{
  "num_hidden_layers": 16,
  "hidden_size": 192,
  "num_attention_heads": 3,
  "num_key_value_heads": 3,
  "head_dim": 64,
  "intermediate_size": 768,
  "vocab_size": 2565,
  "hidden_act": "swiglu",
  "norm": "rmsnorm",
  "norm_place": "pre",
  "norm_eps": 1e-06,
  "positions": "learned+rope",
  "rope_theta": 9880.0,
  "rope_fraction": 1.0,
  "qk_norm": false,
  "attn_scale": 0.125,
  "bias": "qkv",
  "tie_word_embeddings": false,
  "parallel_block": false,
  "init": "normal",
  "init_std_qkv": 0.0361,
  "init_std_o": 0.00636,
  "init_std_up": 0.0361,
  "init_std_down": 0.00319,
  "optimizer": "muon",
  "learning_rate": 0.00634,
  "lr_mult_o": 3.0,
  "beta1": 0.95,
  "lr_head": 0.0136,
  "max_grad_norm": 1.0,
  "warmup_steps": 200,
  "schedule": "wsd",
  "decay_fraction": 0.805,
  "decay_shape": "linear",
  "final_lr_fraction": 0.0,
  "batch_tokens": 65536,
  "max_seq_len": 256,
  "doc_mask": false,
  "z_loss": 0.0001,
  "train_tokens": 624800000,
  "max_steps": 9534,
  "dataset": "wikipedia_en"
}
Each number is 50 + 10 x the weight over the matrix's rms, rounded and kept within 0 to 99. Layers, rows and columns count from 0.

# layer 6 attention query, 192x192, rms 0.117, rows 0-16, columns 0-95
51 37 49 42 39 52 47 57 49 50 48 50 50 36 58 61 50 42 46 51 51 59 49 56 55 63 50 59 51 34 58 50 49 66 45 65 48 46 54 52 58 53 53 59 48 62 51 34 53 41 56 44 49 40 43 58 53 48 49 51 53 57 49 44 51 59 46 58 52 57 58 53 57 62 59 46 48 47 55 45 52 39 45 47 44 46 43 67 45 48 39 44 58 45 59 55
52 54 50 43 47 47 55 39 45 70 52 51 49 54 54 38 54 49 59 62 52 61 60 49 48 46 50 60 51 52 52 44 58 41 58 42 47 58 53 41 44 52 46 43 55 33 63 52 32 44 50 58 59 51 59 52 51 45 50 47 49 50 59 42 58 48 62 56 50 58 39 53 55 44 46 52 41 53 49 37 48 38 48 42 40 56 49 48 58 41 58 51 56 43 45 52
58 50 49 40 40 46 61 52 40 50 55 56 48 53 53 44 57 56 54 62 57 62 59 34 43 43 46 54 52 64 58 41 60 45 68 34 36 60 47 39 58 51 49 38 60 43 52 49 23 47 48 64 64 63 42 57 50 41 52 48 45 46 51 39 42 57 54 56 52 57 43 52 46 50 56 45 59 47 54 41 44 38 40 44 47 49 52 42 58 36 56 49 59 41 40 51
52 54 49 61 60 56 58 49 42 42 55 40 50 62 47 43 61 55 53 48 46 61 46 37 38 48 62 44 56 53 46 38 60 38 61 41 53 65 48 45 43 49 58 57 45 60 52 54 47 56 39 44 55 51 55 45 53 38 51 58 54 54 55 52 51 48 39 47 48 52 52 58 51 37 51 41 50 52 53 53 45 51 47 45 44 59 54 43 63 46 46 48 48 55 52 38
54 36 42 54 46 56 36 49 53 45 41 49 46 50 44 50 35 45 32 40 39 55 43 57 54 54 55 63 60 49 51 57 43 50 42 49 46 52 54 50 49 50 48 54 54 54 41 38 59 45 47 51 43 39 42 44 42 56 45 52 61 41 53 58 52 48 46 67 44 41 51 52 50 51 56 47 46 47 42 56 49 46 50 39 56 54 46 51 60 56 40 62 46 53 60 61
45 61 44 50 43 44 49 58 52 59 43 59 59 51 54 51 47 51 56 54 43 59 54 69 48 50 62 46 45 47 54 59 49 43 55 57 53 46 45 55 52 56 40 40 39 45 58 40 41 44 42 53 58 45 56 56 46 64 46 44 51 45 49 46 62 50 66 47 62 57 42 44 58 50 58 63 44 52 54 34 48 60 44 41 49 61 49 51 54 38 55 45 50 36 51 50
51 58 50 47 63 51 65 51 40 47 44 44 49 53 55 50 57 50 55 38 38 52 43 40 48 55 56 38 47 46 47 35 44 48 55 55 54 46 60 53 39 59 53 59 53 53 47 41 50 44 37 52 59 40 56 40 61 52 52 46 55 54 48 58 58 50 49 46 46 63 48 51 47 44 50 56 38 36 56 54 58 50 56 54 44 51 37 43 45 53 54 40 43 51 49 43
49 62 45 47 52 53 56 53 56 46 54 47 48 54 41 56 57 44 59 42 44 37 47 55 56 51 57 41 51 51 44 38 48 50 38 52 39 29 50 57 49 47 45 59 45 53 46 50 46 58 56 28 42 50 55 55 54 54 42 40 52 50 52 44 47 39 49 51 41 43 55 44 49 50 44 49 57 56 44 44 55 52 51 58 50 59 42 62 43 57 40 50 58 58 42 51
55 48 50 49 44 53 52 65 46 52 40 60 54 47 52 51 58 44 52 54 53 52 53 46 57 59 47 61 46 47 53 56 55 54 49 46 41 52 48 52 54 50 57 41 42 44 59 48 50 38 47 55 48 46 41 46 57 56 54 47 55 50 48 55 43 54 64 56 48 57 57 45 50 56 42 60 41 56 48 42 57 42 42 52 53 45 47 51 46 51 54 53 48 54 48 48
53 54 60 38 51 61 60 37 40 62 46 50 42 48 49 48 59 41 59 45 47 51 46 49 53 37 51 46 47 59 69 51 64 45 53 39 45 62 44 44 50 41 49 46 62 53 51 62 38 48 41 54 62 54 50 49 59 51 56 54 51 53 53 44 48 61 53 59 55 52 50 57 53 48 51 61 44 44 55 49 33 55 48 46 30 53 56 45 59 47 56 43 56 45 43 52
55 38 44 41 53 54 52 42 31 53 34 55 49 47 47 43 64 45 48 47 53 59 56 33 51 54 47 42 47 44 54 54 56 50 54 54 47 62 40 55 43 49 59 62 44 53 46 64 51 60 37 55 61 59 50 51 53 46 55 58 41 55 59 49 49 64 50 44 55 50 51 52 56 30 49 45 41 40 42 54 43 62 41 39 35 45 48 44 46 53 50 51 49 48 43 41
50 51 59 42 53 51 60 48 42 50 53 44 43 48 44 54 61 39 59 46 42 38 46 53 60 46 44 51 48 48 52 47 51 43 39 47 57 44 51 48 44 42 57 44 56 59 49 58 42 48 42 54 57 55 55 35 59 52 47 56 48 61 56 41 50 52 36 55 50 54 42 45 49 50 48 51 50 44 49 68 41 54 58 39 39 55 57 36 45 54 40 40 43 50 48 54
51 57 50 49 52 52 46 43 51 42 30 41 52 57 44 48 47 46 57 49 43 52 51 61 43 55 57 33 49 48 46 32 34 61 60 54 56 42 59 68 42 52 46 60 44 60 50 55 61 65 46 30 44 60 62 69 45 50 57 52 48 46 49 50 63 47 47 42 41 46 53 46 53 58 51 48 51 40 51 52 52 56 50 62 52 61 43 56 40 66 44 51 44 64 48 42
58 37 45 45 45 46 46 46 45 61 45 59 48 37 39 55 55 43 53 58 45 52 49 48 43 48 54 62 53 46 53 53 55 49 41 49 46 56 52 46 56 59 59 42 46 30 55 48 49 43 50 41 50 61 39 45 50 48 49 50 53 49 58 35 54 49 49 59 57 47 40 34 65 51 50 41 60 57 50 59 46 45 48 41 35 49 54 61 47 47 43 28 58 41 42 63
59 39 63 33 53 51 47 54 41 58 51 58 45 44 54 50 57 47 42 53 48 59 55 52 38 62 48 39 52 45 52 47 52 48 50 58 45 41 41 50 49 46 50 52 42 52 38 69 55 37 46 59 47 51 57 39 48 59 50 55 48 49 58 42 44 60 48 49 54 52 54 59 60 53 48 43 41 57 51 54 51 46 52 44 54 48 51 49 49 46 55 51 48 55 53 46
62 42 49 43 48 63 58 34 39 50 51 48 53 34 52 40 52 49 42 56 63 48 50 42 37 48 50 45 57 54 64 49 55 52 63 34 43 52 46 44 44 37 52 50 58 51 54 63 40 48 45 47 65 55 51 46 54 50 59 53 52 47 56 49 48 69 52 53 49 53 45 53 55 47 38 48 50 49 46 52 41 66 48 51 34 51 50 40 50 45 51 52 49 51 55 46
46 57 45 54 59 52 55 48 61 36 45 45 48 48 54 60 47 55 48 44 43 37 52 54 52 55 41 43 56 54 45 44 37 61 65 49 50 53 49 68 50 41 48 47 52 51 40 58 49 63 59 48 46 35 65 61 56 47 56 51 44 50 32 53 54 50 54 36 51 42 49 49 52 58 50 51 52 51 57 61 30 56 45 52 58 50 39 38 62 57 45 70 62 50 59 48
# layer 6 attention key, 192x192, rms 0.113, rows 0-16, columns 0-95
59 60 53 54 57 61 52 48 64 43 51 61 48 57 57 40 47 61 49 57 51 47 50 51 59 46 48 46 43 56 48 66 46 43 50 59 51 48 51 54 58 46 55 48 61 47 43 50 39 65 49 46 51 48 49 49 50 49 43 49 51 37 52 45 51 48 56 49 48 47 41 56 55 39 44 45 35 49 45 61 41 58 55 62 44 56 52 50 54 44 48 60 42 51 52 56
48 40 49 37 47 39 44 59 50 47 51 38 57 43 42 49 41 45 49 36 48 50 49 52 51 47 53 54 57 50 36 56 48 53 45 44 60 49 41 51 52 58 51 52 39 61 47 53 61 41 54 52 33 53 47 44 64 45 52 71 46 51 59 58 44 60 65 58 50 40 59 51 43 52 64 41 49 46 49 39 71 47 51 50 54 36 65 42 43 47 40 42 61 46 56 40
52 30 61 43 40 37 37 72 45 58 51 41 58 42 40 54 48 44 48 37 55 55 50 56 43 49 51 51 63 51 46 39 50 59 45 54 51 38 49 47 43 65 57 51 40 55 51 50 64 51 52 57 40 49 39 50 60 55 61 65 53 53 53 49 37 44 58 52 61 59 57 51 44 51 47 51 52 40 50 41 52 47 50 45 66 27 60 48 50 56 45 40 60 49 53 46
47 43 63 42 43 45 50 47 41 54 53 54 47 43 48 45 55 48 53 51 44 33 44 49 41 56 52 55 58 55 46 52 52 50 57 51 45 56 43 53 52 60 45 52 43 49 63 51 60 47 46 53 44 54 49 53 44 41 51 47 50 57 42 40 51 41 51 49 51 55 49 44 49 52 48 48 53 59 50 38 64 53 47 46 61 55 52 54 56 45 51 42 52 48 58 58
50 64 51 49 58 61 59 41 48 48 47 46 51 57 52 66 58 53 51 64 49 41 53 53 55 51 46 47 39 46 50 51 59 60 48 54 47 46 57 61 60 42 44 51 45 52 55 44 37 54 54 46 47 52 50 63 40 50 45 47 43 50 38 52 52 42 60 44 47 50 43 57 42 44 47 50 47 65 49 55 57 49 53 54 51 44 43 57 46 53 55 47 40 56 42 50
38 41 43 60 53 52 42 51 51 54 43 44 54 46 59 32 53 50 45 51 60 67 41 45 45 48 46 57 46 43 43 50 46 52 49 41 51 53 57 44 49 51 55 47 59 47 43 48 67 44 53 41 47 49 48 53 56 47 43 57 54 56 54 51 49 49 55 53 52 38 55 48 48 65 43 39 51 34 52 64 53 23 63 52 53 28 50 38 39 57 39 45 69 48 53 45
52 51 51 50 42 54 45 45 47 48 47 56 48 47 49 46 42 56 65 54 55 42 60 42 53 49 34 56 50 49 41 53 53 43 49 59 45 53 37 48 54 39 41 59 48 37 57 60 38 51 56 57 43 56 67 63 39 47 34 55 50 51 55 43 54 49 49 43 43 53 53 53 46 64 57 59 49 55 49 58 45 52 40 55 46 43 50 52 51 41 51 54 44 54 39 50
58 53 49 59 57 54 52 35 53 51 61 51 45 48 53 46 43 67 41 54 42 57 53 45 45 49 50 56 41 48 58 46 50 43 59 52 57 64 50 60 46 44 40 61 45 43 60 60 38 62 44 44 56 50 50 40 50 42 60 48 51 48 54 47 52 52 34 45 50 50 43 54 52 39 65 54 40 52 46 62 33 66 46 49 47 60 42 46 52 53 65 62 41 48 55 51
50 57 48 43 52 50 47 48 62 67 46 54 49 50 39 47 58 48 40 48 54 55 45 54 47 48 53 49 47 46 63 63 53 53 48 52 56 59 40 41 33 53 55 47 52 55 35 39 48 55 49 52 46 39 32 44 58 64 55 57 49 61 58 54 43 46 45 53 52 53 54 49 47 59 49 42 55 53 39 52 41 54 52 62 49 32 55 46 50 47 49 52 57 47 41 50
52 62 55 49 51 46 50 56 67 48 61 44 52 30 50 44 50 44 46 49 53 54 51 58 47 47 42 47 47 50 51 46 63 58 45 49 53 52 48 43 55 61 50 49 49 64 42 39 61 51 60 53 41 51 34 52 36 48 60 41 50 61 46 59 55 46 52 54 43 47 47 45 51 46 56 54 41 43 45 41 57 51 50 52 67 46 58 55 59 46 58 53 52 55 45 55
45 53 51 50 53 44 54 48 47 47 57 49 40 44 57 60 58 54 67 49 45 46 39 53 44 51 56 41 60 50 50 62 56 41 46 44 51 40 49 50 57 55 39 48 54 51 54 43 53 44 56 53 46 45 40 43 45 56 49 57 48 52 43 43 57 42 52 49 54 46 53 41 56 55 45 56 52 64 54 44 55 42 53 65 54 48 58 56 64 49 49 53 57 49 41 52
46 54 53 48 43 51 53 38 50 48 51 54 56 45 57 52 42 58 53 62 47 53 46 48 40 49 54 47 46 45 46 45 59 58 37 44 42 58 39 55 54 36 52 70 36 49 48 42 38 56 52 56 57 40 62 54 46 49 58 37 50 50 50 50 61 58 45 53 38 47 57 46 60 47 40 51 49 57 47 52 57 59 48 48 48 48 59 59 63 44 63 55 40 57 46 58
48 58 36 60 59 61 56 44 55 37 64 49 44 66 67 43 50 50 36 41 57 45 50 41 40 56 56 42 50 55 70 47 56 38 63 59 46 54 53 60 66 33 61 45 53 33 48 40 38 60 43 46 53 45 46 59 38 60 45 38 48 55 43 62 58 47 35 47 34 52 37 47 63 49 61 50 46 56 60 60 39 57 41 56 55 45 44 38 57 47 51 54 59 60 56 56
46 53 58 38 47 44 49 55 53 51 39 44 48 62 32 65 52 45 61 40 43 54 50 62 57 46 50 45 49 43 44 46 52 66 47 44 49 46 50 49 56 55 59 55 55 56 28 38 53 47 48 55 36 50 34 40 54 58 50 51 52 50 65 59 47 48 67 61 48 45 58 55 51 57 49 54 55 44 50 28 59 65 54 50 71 45 60 50 47 42 45 44 48 56 43 47
34 75 51 53 62 46 46 41 56 50 54 52 41 38 53 69 54 58 48 58 55 51 59 56 57 34 58 62 57 48 55 60 63 63 41 35 44 51 52 38 58 57 52 37 58 50 41 23 58 42 57 37 58 68 26 40 63 40 45 44 41 41 58 68 51 49 67 61 64 43 58 36 52 58 51 62 48 55 49 42 54 19 52 60 63 22 63 54 60 45 56 39 64 38 40 59
42 61 50 53 43 44 55 48 43 53 50 49 49 67 53 60 53 66 50 51 44 41 51 61 54 51 45 43 49 45 53 37 41 42 54 64 46 50 68 61 59 47 55 53 54 62 55 41 53 55 40 48 45 52 55 61 40 33 42 42 43 57 66 41 69 43 43 44 46 42 45 46 67 47 71 58 54 50 46 62 52 39 51 58 48 59 37 56 54 51 48 57 38 53 46 57
55 52 58 65 55 70 59 55 39 50 65 50 47 64 55 38 47 62 43 57 50 26 51 49 46 71 58 48 53 58 55 47 60 41 60 68 36 61 56 54 53 54 53 44 42 46 48 54 40 64 47 50 63 44 71 48 29 46 47 36 59 53 45 47 46 42 40 32 40 53 37 36 54 33 57 53 52 58 58 70 47 57 46 38 50 75 47 45 56 58 65 65 34 60 60 55